Part of a small language model's weights.
Architecture: RMSNorm before each block, rotary positions, no biases in attention or MLP, untied embeddings, local attention windows, gated attention, capped logits.
Each number is 500 + 40 x the weight over its row's rms, rounded and kept within 0 to 999. Layers, rows and columns count from 0. Numbers have three digits each. The size before them is the row's rms in percent of the matrix's.

# up: layer 10 MLP up, 384x96, rms 0.105, rows 152-220, columns 0-95
# down: layer 10 MLP down (transposed), 384x96, rms 0.0923, rows 152-220, columns 0-95
up152 105:537464521524547482475531564467468426539447542516479479465474500558503471504582482514550560488547466518493529529460525470482490483526492366492407553463482456504463522601451500453575537549531445489493528504545526485507500460489542484465427528482502465459484442485431542485466542471490486469
down152 103:504558510352533499532538459568522459506418471536524524510517524449490516512500470572473545542444549506490533480487526486459492483495480479527460480472514594482505515487485526552599457447535516563494487382470482492542473557479516509453518505446536474448530541509467464518460520484525459542
up153 095:501532497542552456517521478486459498541457505436538469476498416574441486456600441508515518460545492478502534441518500490455608496509466514515454479490474544572550506473530614497522499462441474546498509494498496472452503515455522473476492499546448540448554525482497485536476431497416424509
down153 096:495518547433527498569436467519475532525485525403456497504527534610564538447452470505503489526523490530521450496495486529517545474504464533499473473412519497421548473483553430620527489537560561497451519463515490508523506489511529505534543504523456485499462438464461447460480538448551494462
up154 105:483505521422454529511467468485458485532560551522514452526443458497540514424518558477490496555542491521484541487490490496501486488565578502453505545474495464503483479528498540510557547433395494457544481537481439484468555519399496575468492543544499483481475423552540419570480536480481543492
down154 103:538508541530503506464542476465499493528468483583485429535527493493493465463538576499445531539597500515445443507417588482491435478466502570435539450539544492574499456509476472504554520468513521467462501525530532498528500575478494555473550513525514560491474503502500481494479591507484607471
up155 097:454477512526471489437590466501530491557488506537551508461454491516420468492554427580544462497499459539578497566537460471490510544482492506481469502528546523498555536434575573427493525447517516485555523458500530553487528541540493463443517525482563516484524506506424521559496555528487422508
down155 100:469446479531462450480470491451460566533533471494487504541511527525444617509549511443476476469525450513555503568515532531554503473543487432494448488546536452482562496450526498500516475485568464521501533564540557480492435458503394517547488514500404460491543537516564514557506518496559487489
up156 100:476500494484492498462529579528493558537563404468514501527470447501475429491484416484519548460530528505548562545475463559538499503495493499530522496522403463583528605452498498479494594468479508518565453472528447460478577530436539486453496500549448473498521529476533527521510489510490453488
down156 108:473482503487488482526530460527434478487494501452507426492577493543516485533509504397511468503518447530476477510537449529494606541523401394455522465480470422507460424513520469462515469544511474536500493517516496457584464563504480453492577565510597487493517501525495500503492468482480521541
up157 105:582510489538509495523481510489455525471540439534510501489493506556437480512524502492524470495487444546520475548568486555477475498532533545517417494506529478580539542464538482468487501477532517512536466408497521577356515495477478476523556533482519460500509533489496568584470517422434422503
down157 101:543516439568553498505419500522477463487484517465597491509484445496529476622579549446514585503536542529496507460536536519469529550477539500528530449458511478494579554500487444543531504462458493494468434455492483464560493423492508510470523474537501526510540560549508490526521498564458545539
up158 096:482441468530481522507484516464524485433451483555509576506488516515511386478479429532547452473446468520509518507463454478580498538500481469601453525515509418476544558573529438469449526512497435521516485492466470488440541545510492593512568480561496519452552494519506526488483538498511553502
down158 094:486494480503514569498539526539461551490484437475502424459551489589524488495477485495517512452564525533451464468522566462504483490529475505480545434518491555533436493525454495547490442527484415503486566485524548493439569560506568478513493476409491576525483544449512528484568567557452499471
up159 085:487471464567476491481541501458498490554443502500498537477502492462494455472504492546486436491452540488469499494493377478579461617488478509539554510518425485486505511490476436480460513464459541487574470508500535557453532516487476560447449527517466459464469454505423443531519472599502518560
down159 088:518483499520488493565537483485539430465504488502505417517524513557511447474500493551502503468520453526459517545555567482519537435481566536518538488486573473525558521459484604459599510487476500518491495519442551517516455450536466455464516515489587481555498507406509482425504465463443507425
up160 096:536528518506466500418577526517428467513555547575426503571422546570539443498542494527505470526497507469506557554554445494509570469470450466474460608529480472524481479503543439427478532534520501509448551473456534531492482513539523532449490489523534575486491486520489442497456500485527491476
down160 093:522417499539531477495529544528484523457510549503510485515515592508465494511508592554477526560561522456551520441478523529486544427482438434504519503446560482486533453476501515431450476453513433515481513516448464492519489538551525533446525500552445519595453597438543528534482528486494474493
up161 098:493480496511494483534425551494481534487495511524448457420487497538563526497484449480519476510487448524455540507496494496486531507520510497551542457444527452467477505559532518445484512527475383511537485551483566523514608552404508456494515604494560505421533545436523462480447501464459536494
down161 099:498471467476466577533510490550518557531534461513505513493516498482501465466498517445528601503564512545501532547576481522525545556498510473488548545438500460529484569462475427543524505549478480505516465494518527513480441441530529466530482519476429553486627500523426523447497528445532407463
up162 102:519453501504512505486519509497471456444522533552534514483448504494563360467572544517579506483491495503507540550501423503513528474498512515518490590587532509534549549493450483499402517475504429481524510493467457467502542531496527541490456528465529513423564568454471531518487520441508450451
down162 103:536537480512472545478450528537551560528465558492503510554475526432433412524493476528533494530473483456433444548525507512528458555525500475515563511523431478548441454442435496478480515482511441428474493510500495463550554471524500459587529549479493500373515559526516479456489470506545489473
up163 090:462495540518505481548536443469506515535603420514493510464493547575492524477490517506536508444528428472605562564441504557496527527521465512481493509555493473482535527504557521510426458470501502545535509515514463464498507456550430467487469483475555537486424481506395464520430461458506520549
down163 094:471581517508479494496545521435580498480491566424528547390446554538499550442484499506492450501469522527484480527514514446433497477504502454517536468445425537457513567516525500479441508489502491518480500542451466479509485573491539440545571458445533477468553494497572495510597524464487523518
up164 093:540513514548454495520481516519459501541521511499497450556493464539557473519453461520553463510428521555442557499485432516423455502608450476539437464505468549555487446553417475492498518491488525519552570478445537524445503572450487512465457504444564529474514481476551473498464494478487451435
down164 094:421467449522400538529499483455521521515517556455495526507512566566483467472534529511466581505491541517487539505509523442470443506480486507512411520463466465493397465514485461507494440546469493421522493504548492541491490567547458530498479490564446497533497480531488541409487440411511473542
up165 095:550509520509474536481549483451445481509542509459552444521519538499538452494471421471524491491489478476460527443476495509452456417506555462449412551488496456471515504554502496540598485512444504505560475458555463485529498447457511509479503520393557567481416467466463467464547466539467482450
down165 092:525581481492484362482507569559504465542503504542547515490495462527506475526534519429548526599488500553529486467458533480515460509431442453533534538520516489467488455535507534508508521510498455504453476521497445493520559459521499451409475541522491470485532616538498418546505485494467537486
up166 102:501462462537481546537562500486465522481448448460398529507507502528474464513430467460521499482538481488490566512470514498459506498558521479521410441517395510484511509591511490458500456467503484570501505460599566484493555584510529521458470514473555513468516474423508516515488514566526464436
down166 101:516534547498493458503448575492457510516502485451466539467445436497459513531479508508463468523519489495399497479496539496475533496485396522514509502519443526446471593500563478551451481510499588478379528522485434453519495461477493479553597512436479451526495498508516535468519493560452457513
up167 104:493543489480521479516566601486435439542549470548521527463491440530470457474470490548553435466502502506470577472481390503469478562532538451559503498521502556550514492489430500468446456458481459506482505552445522530487504473550468551443529549515438536459466442509486550549482452495540490533
down167 100:427472502564467471580534422493551537451465496492451543517545491571542587444469451498537482479523531517518513515475479514505602525511521564504493519493507459527576504509478518478414475597466458457485470417466545512504445420507501465462436507477528446488492504479505530504518542495527509454
up168 107:464510553536483502529627526500518505444473509479470532453488507525506498464461519553510451413440483452484457511474546480457493492507520521552464444501491468562512493501460443445469493487491409551527471455481446517476512501494528455421515602474560472471528492523551534496543538484407502580
down168 103:540521534542416507508534471557433484522441537448421530396548513509416491510481538526508425478476425505562410448431496531514514446517545459453508457430478539537501495505521445487544445488435481554477410496514495494487494497500493453507467575509469525502510513488500535498478540499530492510
up169 094:442453465496530542456489535469497536428559514516515511533476496469535517455530466498562516457562409440559452531537486554434570464490511507587504468519553460469495560510523508512482538527497506465469453503469493466477543470418525499515549590486540539433561492520492424518530567534543472523
down169 095:469461500499442520537509567588472460505481532569489442456535496512542492511534472502525496590474581427536499562515528530510495467554487524551534518503509526463485467462449514478536492438467564467546467462490473588533521490570517518513559444583490463454519483543551501488537499481506397456
up170 110:480552532555504490511585488510471491520507553516464481500499409457553475504558473492519517509450540563524597407454472580501532503517481530496499503588522446495523514509503449481525584484430514485502547534581517537526491454539510501452500497459547580489474494457447432522456441482510461525
down170 109:449455421514493526446499500486426564559448501441535526524498470445514459519520434524567496519550461529506489507500433439442478475523431518454515580546477549461484493485521487472480407469553596565515513522486473450464528494508436527461488548544436557487528521509481522433523471479503493520
up171 091:495497512525521486450517498477484524464500545593541436519523539544622464486538461485480472441496504482531488516429387566463518493541480506442550517494471503474514503456474460555488542476464576604519515468491540591526540494450514515483445462492530492508444524503491482460473509585498469465
down171 094:486513535486527476443546529473404515484501518500454584599454525498508496521489505532493524470479467490484503519564527427456498480541449483564491426496530549513414533525470432508476489512567502445493491498476518486519472487511471575466527480557456501591521486446480421521469480465458592432
up172 108:526482474499465418471490577465484390497459487558465530523476518466504460514542482551491477457476456478511549464524506505533504495524512545533438532466468510500493501434411474469537478519512432480572546416489453553472550521451509478457373516511483537455458483472464460483480541454456468456
down172 108:476519513482567507431432479559499542501471484495546449495558528502477539426559509398492491509478493476590391498545544629436490515545548529539506528499469553512543515504489487552459461492506537515477545478475479462526565507515469512481484557469468489440548497488540486476555439500507511511
up173 098:489389471459506431556535464473496438533466415512456488466475523566474444504518507491529406501504482453524608496540490480452479441523554504523510548562517468480473501495561555454482543467513491503522475499511555495522564540489475478442404498475502460498517510481539518545461554469488580504
down173 099:453524507439444443540561485460522491546405506503449560472535555496436471491532479565479490400452548528471530511503465460543503504574479522523498456537486441483511426420515502510494438504458512453498536546442452545457483492571517491528448444453521470462532524445511534468461537454489473497
up174 107:562442569497426504512471542476512526486512528505458466571479481531481487519477536510497513469453557482461534464544463615535422487536513425471495525460512507516520523551552503425559528494452570522493450481570547499525517556417471504487434491496583541472509416518520491523470535521494546502
down174 109:501465458520517481482506488428448473500500533551506532494543472475480453557499508476514505491418506464460448499505395490498479472462429364423490438420545559434453439495478533463550507470541470480443489496522530548521542555480510465506492495516463517489445568505543529548479459554511515491
up175 098:512499564447450483565508452477498447527537532499493505525489530553607473534550508463493498454509439465472546495531526465487512553525464461540543550578431473487604567519544516481449487489454474465524595512523551545525533458500494516501473533473504570492504488454475525553474512409554454521
down175 095:505512520516566571518484461572583471521486588444500612537453517464404553482495550505496501524451506531550539567506541545515513472464471469521540509528489515496458552462503488511477448497530525485489494555482529444414493480570506526526515617477529410517503514481529500477483532517512516519
up176 108:572403562549567515495503491481388512438522459508502482498486459514481520419516485468501520423528487483467518567558461503519513435525567500452496464510542526520498510508560494501578496402461561513489531403489523452522501512513445477516501564519493566487477469461529504483506444535486529465
down176 103:465486553437527520516529435533491487544491482552502535451499485518479458478491466530551511474461579472489442527484505410549479436471490516522623480464492487489482474539451491469458530561411507437502468516538536473421445514470533551528559397530425518503494469508522482552491490516456487542
up177 122:480527520556508481544468502493462428472522460490486505526485456513494511467537543514612466522542467496541551475491502526565427524515562565560509503515544429476496549497514535532472561494497505521569560502495520598446512473467522521505542553508503469399504442534414540520490513442474542574
down177 115:495492509476501505574573453544537579584471446514572532495463540488498573542493491574517528491544517466479469512506525489549535414490517472529495508425487482408449461477555511539535443541513446496497503534562495512541464498466496398501509491513457496456522571555567449506481528530447504496
up178 097:505490511530464521551446465501486409470560543536515454414457457487556446482496430500509503514509502474538568455569501564496602522491539510461471542474497452503483512596467546472524554430525461446511495444526532476503451558417481550463468498541502443520544487531440503501531491500503536496
down178 101:492546549555547495517528516543541519505491556485463532536574500481513545514573514500527505574458505478439414581521558494527405564507494582533516433465587444490529478502483470493463546496546532489500489500478531475537549542502528516489459544510499512517469450533497473415542545447545532432
up179 095:417477518466486495552491473509506489472577513554499503530462486541509498522506537529511517511496452490533519531544521532537519523553439567465472527446455463576492522495576554509480578505489495524518570387581548451436450464485450584445448502495579480517545533527512487532474491529485439476
down179 093:476484446479479540563601508531526526474466506516450471501453464523527493544457478489568554504454498475387562522548533548431505507514481488515512456527483530433487544472411514467504526568505524451498473544548521498565566516479530498423440540494454476435488465477535537449491562482508439501
up180 096:506512497503483497558542528491556508449560548461516479521539466483515448438471579551579534483502493483565503487441495514414478564507563527514517558533561466587491559555453541549497505487426539513498451517564527544503545466525448498487441530493480470515446449476549471505452548459457495559
down180 095:561537461465492460492476506496490516510504495588444500419414570503444532544479523467487468448547485450510475480526447468474435483462522467516533495489501510545551484547496477465521527451445473470475557464496541491517548529497458446535551414566505521632465487535471533579504544506521489542
up181 106:521504565483535524467515539468473554498505495484467447499482457467523475416502485485459473417478472498542485453423453536487494460538467502483533517534420542543581480471522530494521519406456515544594434494482478514440561443523507535480453494511510526469529514485557454588472449520425441474
down181 103:493462484476565538589518437437534499522490515528452448530513486514509512558567547462556475493427496507562547483497495518500566422511526429523542503444486439464496473554434473510475511546455586525470507451533488541530502476490468516466583422470488482521529522610528501477537533477504477466
up182 098:500389558545475536491488481491568500446465537544450514550468478489478519418564471573570572423516508506524506514468541531455490492523480485552444539510529484513467540498451549491479629494502481515496564563514487507462559524486453451471519503503570532504464515520513494488567521554549481499
down182 100:521542541537524541519609510446558521524535446535486510505493558486491543459544466501504532533472565417492477557442549399492532534461411463512479446555506479479456526491539501449556514507587523509513560489549521466540552486483508505446532466542469472480493509509513518490486416470557516559
up183 085:433427551503583481415502440516433496466446495515487495463511513539542546460501498473540439491465487460595465403473441507465523486533509511441444498425465508449538536504586461511524552492505553528510499400502493501476462534471471548453473494486554462509520503458486494504491461533555469488
down183 088:526566456508426525524498537470545584542500460479526499521476459539501416451492449473537558522556470493417432480498541546476553471474443480523541452548513501523490497457526491519460488573416490483548453503526498605483534530499492492544507499519405469426516506492472460461488551461487520444
up184 108:467517492578444482504576458511479457522535484478521440468554487609497479495535520547537476475495478472468542506528474517432536490538516514536504478510515516526477615477537481451523616434517491508499475508541483528479513494406399489481505472508575575473474495546516462540463489500496448546
down184 103:554479478462570455407535470540455497514514479558474495492501558496477490487551520486507603485502511530412423442496487486536502561467571494541595489508469522488506458461439403464486467524531529523495508541448471445459459467527462548431441501480514510458472510466504485499526483448543561511
up185 099:499389540462467484494444506463440445528510543463437523486542451529491502521563505537513553494622537508524452515468533466424485556491509445499466542503488490511528491487516469493511516485434530519527555446555482499532602550458509520466426517528450453481472538500574534485450502519430521494
down185 102:480480451481469449482452477467580520481432584519552611509471578447554501526563481478435501440466488492500476437453546492462477498576498530467436539511559482513476529448475520507524493523485478485453553480522498516474539501569512467524524572538519454468534515486471468504459471446504470403
up186 084:477574493559471429524542513481436510463533481462531505488409496503459431468466469547503566492481537487475511472462455452535426516450523553521498543446514481573527464508430445457533563512437497501518462443506498516528508538476465518536530512569525497481502459527489427479494608584463505527
down186 089:517551578490503558572477475463441532500484472503532523439526437548551553444546512436551450476562496506448549489571535563464549528473485485486551506517470478461513559482552488543521449528497466521497559472472527599448475508524507488616499497446562468514485492474518489444527524493516451486
up187 108:555481513467434517519501559464560524492523473508556502524478505543474508504524509500506495434449546461544528472411462457554472465510537497546507488611437464516510504482509523558464537532488554490505475473581507532532492463488444548402479517439539530475474426474424459442519480540419465528
down187 109:470519502400499478458500346529496520545464475511492572499441497517528514485449543566495530479410496554445411503545479511518544498467481434545484526484468526530516436490497457509503484554536497544551508541526505484434493429506523542562492522526513577484511497532547550557518527476501488488
up188 113:472523508545542509433467474508532479560545516513436427556423462533511430515484504537583450498506461457549587408515482469506472503492582507492479512479515539519492502437482568471469484503501439529524550478522446500462486501449447533473458524451567452491453500508492465440439479429518532544
down188 111:472479422586522572504447563467530553533496579443503414484460461510510491580491528535467484487510499458463453538474545473468455540517473534434563557462506524547440489446504524537502474544489474493475561515515528533527589503471482525486494455484490526555484406546527509471542521494578512522
up189 095:493410547554515513429579578474475542411514553517480531468463549496494505499445443524484450506551464411520450467512496547504460490508577556507477506507521506469447552589457585509493550552501559485515512478523542504510541488507489496441466523488506508500447472571496564458468499466497532538
down189 100:583580487443503545506465477529510472503430510532519466497577496502425474474580489514500469525441508536506512496519560491484486522468492445498522550598466508514492534505587530473469446447471559476538532496494428496554566484520596527529552506505547526503474489526516522457456578566564509501
up190 105:541514503509523438516504532517440523469492525517473523465443492518513498470585509533558473478511420512551523451563465505444504508469514568567515504452524430504471542527526596471492486550502569563479564509557583553519544551510505510459483503539494482514553502492534432503416546462517558572
down190 101:532511446510476454458460515501407509478413500514434562546544549509431484580503476491507548523474535481495506426522533489487491473530520512509454529378499514439484496462425452539546487502515529412516476467504508446584491502570524529424503530511449530488475496483460471551513535522445513475
up191 090:538501508459470458480497536482551531555597477516419493513443410473473531458483535551495529496563539498477466490450398558487531474519497505441498524556446425531560513492514495561533491482503551497515522493450462571408518478463502494391527489464501552479510530531450492515479548518475466486
down191 092:515507473530423456468482509414608526415460583480493539508532551439472517467501550507529522436516417489520449526410482495482447442538516460489501488467585468463483484412448498504551422562503512479478504474485484526508517510521509472486512489468500582477523547522502497529455455542511506483
up192 091:556511630507481520443438421455527531500522455571486539478502444502460440504489465472511520538582488472551468501512582496534534545549521573481530492509527460486523554539505460472466560401480478510494479443482493483461496489496492488488419521440516460519463517467584494492495453541532499546
down192 094:511573528537389464511441466504500497479471506518445502496516485494525569511528474508526504468462420537477434501510541562536520533536503504518588534509502442442473488426500475528508490541462444495476577530497541510547433516513420525577475517576436529556497494468448571541444481533492508493
up193 100:489498527514542483521510498461492427542488497450472479419536490586530443410513549545503505486568546493548513513481475471447469401525552541469519511551466492477486513547527505478560499514538496494550583501407499472517498585561431412470492536509565507460514514469460520524478504446471469522
down193 100:625537487478481477479406548509611496404468546535496518484486459483474522537454461454491501474472472463444522497477482490536522531522453479540480552508511412488492451530518467512447630464465479505523536515463444542461525484477489507502500489518454500565543500503518513453459540529533560516
up194 099:491537556499555433562453549506514492532529431512501534525491491483465476517484488499519501527511515470536556524496466579452528479479489563517441477484534530516479460454537475468487581457404449556488477498564452500452632550575470463469555472499570488460504556533514450525530502514481459460
down194 103:506543501441569465474518513560529484536469467472468507502477499404484460545569524530560570552537564533534549514457460478533547539459566529568514526559537483569489563559458517494540477442480513499515467516532428499499448464461526451495491428528456496588519508504541452488500464545511535540
up195 093:474500504479444500509526452483476523456520461558546451533474506450500473495502484553546534520471521467569461456489432518551444496454502503498492520468515522540460480442483546444487604521455451587524503463623457478453559578495484491513454486534543513519471519523473440514409458501529442461
down195 089:536428479397555525519491572477581535525497587485457496554507496548549525462503504527556408510480463599513429444471494513501485530532520554519492502468486435493485557480454503485497497472477464528453515486455460546547519508459470593506529498522428484530530502555538495508459441557505504483
up196 100:492540519497455467495493469499515482421510497500561413544501499464500470515510494577634551470504414505537502461570499484498477501476570494491470539507513493521420546523557488469483547472423455504513491426518580517480487565456501525524442553505441497536464515446446557553507473509475469472
down196 101:507461475542503524512537578482487455487457525534487573516490600523374528528479561502475481434432482458509507504507505596475546520516469488422551528472474510498541462559471452538542477522434468480455532452552495454523577462533420520484533470453513438531488493505492540527496505534511472521
up197 093:481433469516533496543466514520529425509479457528511452540437529508510489491495406574510512521438489537526515556480444520546502521500502535514425574553388501539501502449540524431521492471437493502507474475515421509482474505540541521497521499429551549485490467555508512535526520572407448453
down197 092:465515462478468469509532499493493529459558466511562461538528502444468475533492511447457450487492550420516532444420460481457509516472503502511447510487504455486497521554529440510528504476485397482504468542483499507477508607445489493535446544569517466576535514544511511646452482478477539543
up198 092:500536543455546522513557564479518440521516529462494483516452461493550468422495481580547559544537481547499504518505517471504460485561530518488470498570415508560514552498483501515448559467478512495457536470560422459533487469508503552486524557440541466495438470471544443513539568564465417455
down198 093:569525457509548432532498464552512532464547548561495484438499492559481480486533489522460552508524485531439637527511506472469479554499500492520549475502504522546413516506466482426473457522513483553475511523477571472468481464528482517492530504512462442581420542536440510480480497443540414534
up199 095:601466538497536432501525498477503516532536476541497457546438494549563516516512473566558515450479573476539511429434510513514568534589540451516530455552507421464490547460478549488524483449535462529522492545499540516468561572460479516494490537528483466478551492554484462496513524528467590528
down199 097:525481462475463493563524525534509513444482484524613448405483455532578541464546523508438577429501501568527501519459427490513528537479470529501552510493594520494494456466496549544567408492471513455474473527489468556486497518465523514491470476479483469592517469547474456506451517475526495514
up200 109:527489515550531512456487546443440446530476513527523457481571502528484471407510454525557509414542523475448493504524492487487498536492529431502497501582507435477522568470481529509523530508499522510514488482468555490493467510400396561459446531397496496526441434449513497504486509562498443527
down200 110:455460466470526522488596500512485568482548595506527555460500455485496521427529413505501534504493391473505518530475456503496431512518502478439517480513538570553499531433456482491488534447468536464532493526484516519464460442479540498501512513552452443475493592513577525443465549498505556468
up201 093:480533477448530481436472496488409473475537470469485525493541497588446481469458473516514436517520395504547468521523478476474546509607485400581537574482479388521492567525502514502445518534442496543514452455501497500552516487442487542500519543475511517505476480483503487456527525510513542469
down201 092:480476486507498464513379501515537473499456490480468492539471528454540531525511447541464490535535529510523534463462568476528450483509464570511516449553547566454499499557501534523494537524484467455491489424460542541510443500604538447507498512435478473566531558573553437400506485528495492535
up202 132:497457592498428459518588529436492451530510438526475533486501435545477490485501453436544480492558475472492487473515433556432535493526571495470468560486515481508490526592500518475417477556505525530466462430522474482500478496560481494432497503435526537469522450540509513534434529462508474570
down202 118:519511526459532428556481436456489484578519464414536568477450555521485613532483497504491460563453556509472480435468473481459487462556513543502502436496500472492525443498487483425482464485510526465413480552532440536454531523458520530544497478463515571517507526524507545439509508557474533454
up203 096:505545522479501486412525497439482433487459481480497470521498427489492479493486470468494418522561479497580588494597470488487508476470485535469494464465529529567546539484471497516458536520507578485496514542487439547466535491495431587497521617553482554461476463527471455548562489513513488520
down203 098:495461523468474551521481442532554517498415550475538525580457461483479531496537596509441481547543561457520549514477405498541519547462504537464519459530447496555542556477531428510485546501546540522427568522551465485479447544496491476491476536529552506491542510486547513540576490472562513479
up204 099:518463524507504534451471480496528487434476519470502501491579500597494447516515515512521507451556555496546492499449525531499496502550454487505446514527434513580529551497458410428418586454499489498531521498442536530478552598459466528498442509517495532512499436435531548520509541557530468553
down204 102:496514416506477481516451517480528459509479482518560519470471463435538486500574496533520442517495518487468485495429483544558577506531527455602491583496524494510470489500546475585510499468521420443517504533471548449479554554462477512502558539490468505475476439459462479510561565578556510572
up205 109:525462518556593489453447464492506441533456536465451540531484469553563456531464473537624521496506509468583498498526498524474507439514497471565473495487517457452556530495512549493506536548437573484559542472482493534505466531438565552448503489504497530489507465507509453550523490547395482495
down205 109:522548491422476579487504510516576443527511484478553501477458472508483507493504481494502448492488555489514577474560508479514471584456577473439567449537589553568490524511474465527514480517492420519551570511510495544534480494445445454488560455466445441479555491575462479485456484468512496498
up206 094:459542560606503457464514490475562504453549513490562528545473476509475508492508530562512478459511520425573479484485452496503554535540494439542499446544498506474508527498439470533542516456460518571555562457510446495458542513470483498516475500464547518538540460495496372435476506599502481510
down206 095:535509429514462506475422455480465526499428455487546573563552482490536505465477465477512444509474499472465520394468475507457464467477438495545521546552477496554436552486536509539472470540476515443433493503470429513445450476513463571433454544506488529524519570495542494427534497531460456516
up207 105:506522527456463503528498531483507461419487532529519498499496469584550515461463510426500458554545513365462530550484517538584486506507514485516525481498553422507504518578470454473508536532409527539524509551522530576441554494516479482511496506490575535466480525497540446497504516395480515482
down207 098:525496507455519536474560515597513513484509548542556504531471459427468533447509511479547433482535468532491490505539459547415503522537503510456528540450530440529549471540435541511508483554460466512516491466465438562580611554523515512505480466470515511514437505510421548500497475558524468566
up208 093:434452527507496499484519526491496467453582547497509460495466519493462480497484517501504440489481493508494497514535420553400481439546569496521483431509422450536493508541546480479461457439496510517502520523513510567535544487455342498485480475507578503486464433501467475506555543516519566549
down208 093:530523467539530527528523580556543546487446537462606518495514523507506512560491403442481512446568527522418453571491448452497516539522564553476487504461453435511497498515532435532529425488475513528510546480531465527569495436493567469509438438507533548493535482538497492492532473470506508496
up209 101:547538542525496516476550544455500518547504547507442542480425482502465443497523405487532463521591539497571539495507505475531493418485549507450496512530445486470513522511507507475537455485446591571459532460509489500507478414533494593515404574489520462479466521511555507561496484491541511506
down209 102:485502470454447562490407477486506507460546513489563463473515457470500460428490491579563447483466510545475578449525478545536483542449548479471535504517489506462526493455492542478550471506452507550448466479467469453516463523471484390523454465534523517546445567561478498490552561493489527413
up210 101:438556510506479427514494473492459506515553549544437519497469520489473516548541507533536436442502443468502586486563470461492522452532534512521543486486396517504575515504521528450542481420465560516515558476498552577494534528493448533496499518523594451476462410507498498529488541551494481449
down210 101:482433526513448445502525568543468519565557526457514516489449495436464581493477505529531441507513503475540525487465602516469565434505491498492547455442552559540410525499505514448496446496543514505491488497451568435554525477417487502444484489471504472504533540432459481554555478508504532539
up211 108:515518618453490504452515459484501503408490520497515492454484472476456416451568472498518583470558560402484526482472532513540498501602481482475478576497465494471557521505492485515485502476497548558508489442523475514512513532512425494484445506515463582479469447425499468474524487544459461468
down211 106:489542491509514439488490430514469473414453496493598489466418568431464556469490547550506527507502552487475518503495517476553434414518455475569493433572512510510443483523523440418565537522551541513480492504495563459549513516498496490442510467565472542500483520532559503502509472452480504472
up212 099:525435516488471511438547522434500515462503540510522401454536520509549457556467505502491454491524509550557640545489481478498542509535537420514462547512503481503525515528521533435529529453469533464552488468506549534441559478475431479511447521449474501499413538448522505450466449548525517514
down212 103:517549424517513546486464543447438477495517541454520504578437555519499521528513586422583525527411476546588516537503487527469497515577549503507530482468520452436535460472523483515521464469548495507479458499531472485493513494512457533547504564527465524456481526437522565470427451484556476463
up213 108:602490534496492516487434560517433555497544480480529525541418507557523501461517523493513506507474435432482555536528475531563508507517511535481385461505523439568469467488466510434506582431495536509508550462552488448560528444479428511470518493497538505517465462516495481507523464583482479536
down213 106:483503490496502547528494502533539548404598536480494550470520540508465519456514475424548533533449442491419567522469529526528507536441476497514469533498476525574509583434464493522520446500488419501512557507528498476467527482486550501480552485476445420424531445513530531431528484531462546470
up214 117:533494494482476444468603470418517477525502453487480480443456482510488428517453490487527454461602457446542520527540548483444499442568499492502511541459458462551499531521535548473514494518484533490500488451529536518415494560517457599515414540535473500463540508535502509542446535481471533570
down214 106:488502489517484488506467517494484550458396563514459456484488568487510520523525508511492458506445555493463500539521510485550469517512502491480476451483564406538449491498494514492557437522540467515514473494467469445516462522505385462523503481449583503581578477511488413537463474571491448593
up215 102:506473530481543503414485516516460500423564514466496449487501523498490454427497422470495452459496438374460520492521451475500480434463488472518426518489494456500438504496486480465526482510455454538515454433502472559512560528568457445482512492504496546441542499441544495591491497564533466490
down215 103:384488497498488586484554502504450497503470533477556462568571517515459500473566468544568505487496549521498519506486529429421511527495451533491468413527472551469503500469485464499478443508486574522455478505415490541496503465473537478462496398440480485447556531524521472491536501547525545548
up216 108:564437510449544533442578529451432487456513559529405487475498510465540506441494506487502469409519469445477506594497493505530515481499511421503453545489470488502499498465491557505494527483463541533563543527538498557424512522479546500505500565570469566521436503491460501586501483550498547486
down216 103:547453478564449483511555493488466580565513483403523483550456506527494528468463501518484510558518545461455539498505505537435481606517532524518531469545559509524470494491506502504498432561495493454506456549490457456535417563516546538514547555559546550532532538551489511445555533522545464462
up217 104:500439562514509467505551523513422428441563432573436458459518487480535493450560465473548476513506458523518517492535450454526546441475550461529428444476501552498544501557522525515481509459487507526509608521502531523481547540462455523477533529533568526520518507493504435432511552426504526530
down217 103:527470513534480574513479447591438441533477523473463464468500382461538527509440518520517477460505459543493482473474513475528514428515493542504523452399520520478518473491452553583481459490463447573458500543481490393481570477450523524515519488434544490548512484524513483443500522523523523496
up218 099:501420506498476485406455535466506480515471476567448541500461496493460480484512506489615463478468473530581570420434528450513546466468511434547481522519528492531458478506536506498504462507499483484509526396485515544499543517478549487434425521450513475423481451443447538455493503467457526499
down218 099:448545541460483501488548479499507431523509568440558566468529419429545481487524539546582523492520516487561456527467468528490581464509506529519483475480476498569528496499532516555555554496431505541511520537539545455541481490406547581535452439503506529470502452514518499530463544576481513478
up219 103:524491519474461539438507491465453427433472571475425484535423526451440511477525523499541525494562497430510558483520437538538553574493485469490495534591447518473485576538458437465456503484422529463485522510527546473486521500474465512501489557504496518506542435587520522452534545496519461472
down219 104:578454540537447520547498471524437501388433489495571494481486494586424529535483501530500494597451525432521547582485472460488505462503475510559458532484517535457506507498486568529555484500539516531506479511458552530476495519473514439459426447421475491474511489506455532473492445488449487500
up220 090:541471498513473429514435535537566494482573535473555530516520481506568515531471424523519494487521527520517504524516434500539471550462532490480470565530532519540545582493502496465497513474490509526471450493519498523495535507447531525460479464458598597475467494455503550595548595495458403517
down220 098:539538493546505483539447584465502475461549523472498502520520558520485485528450513528453518499523570412449513442570488496471425455525504410510514540512532485505506494460561605518501449539545495451498446476526459517521463505561566568555485501491485465539543467500466503580544527512502425538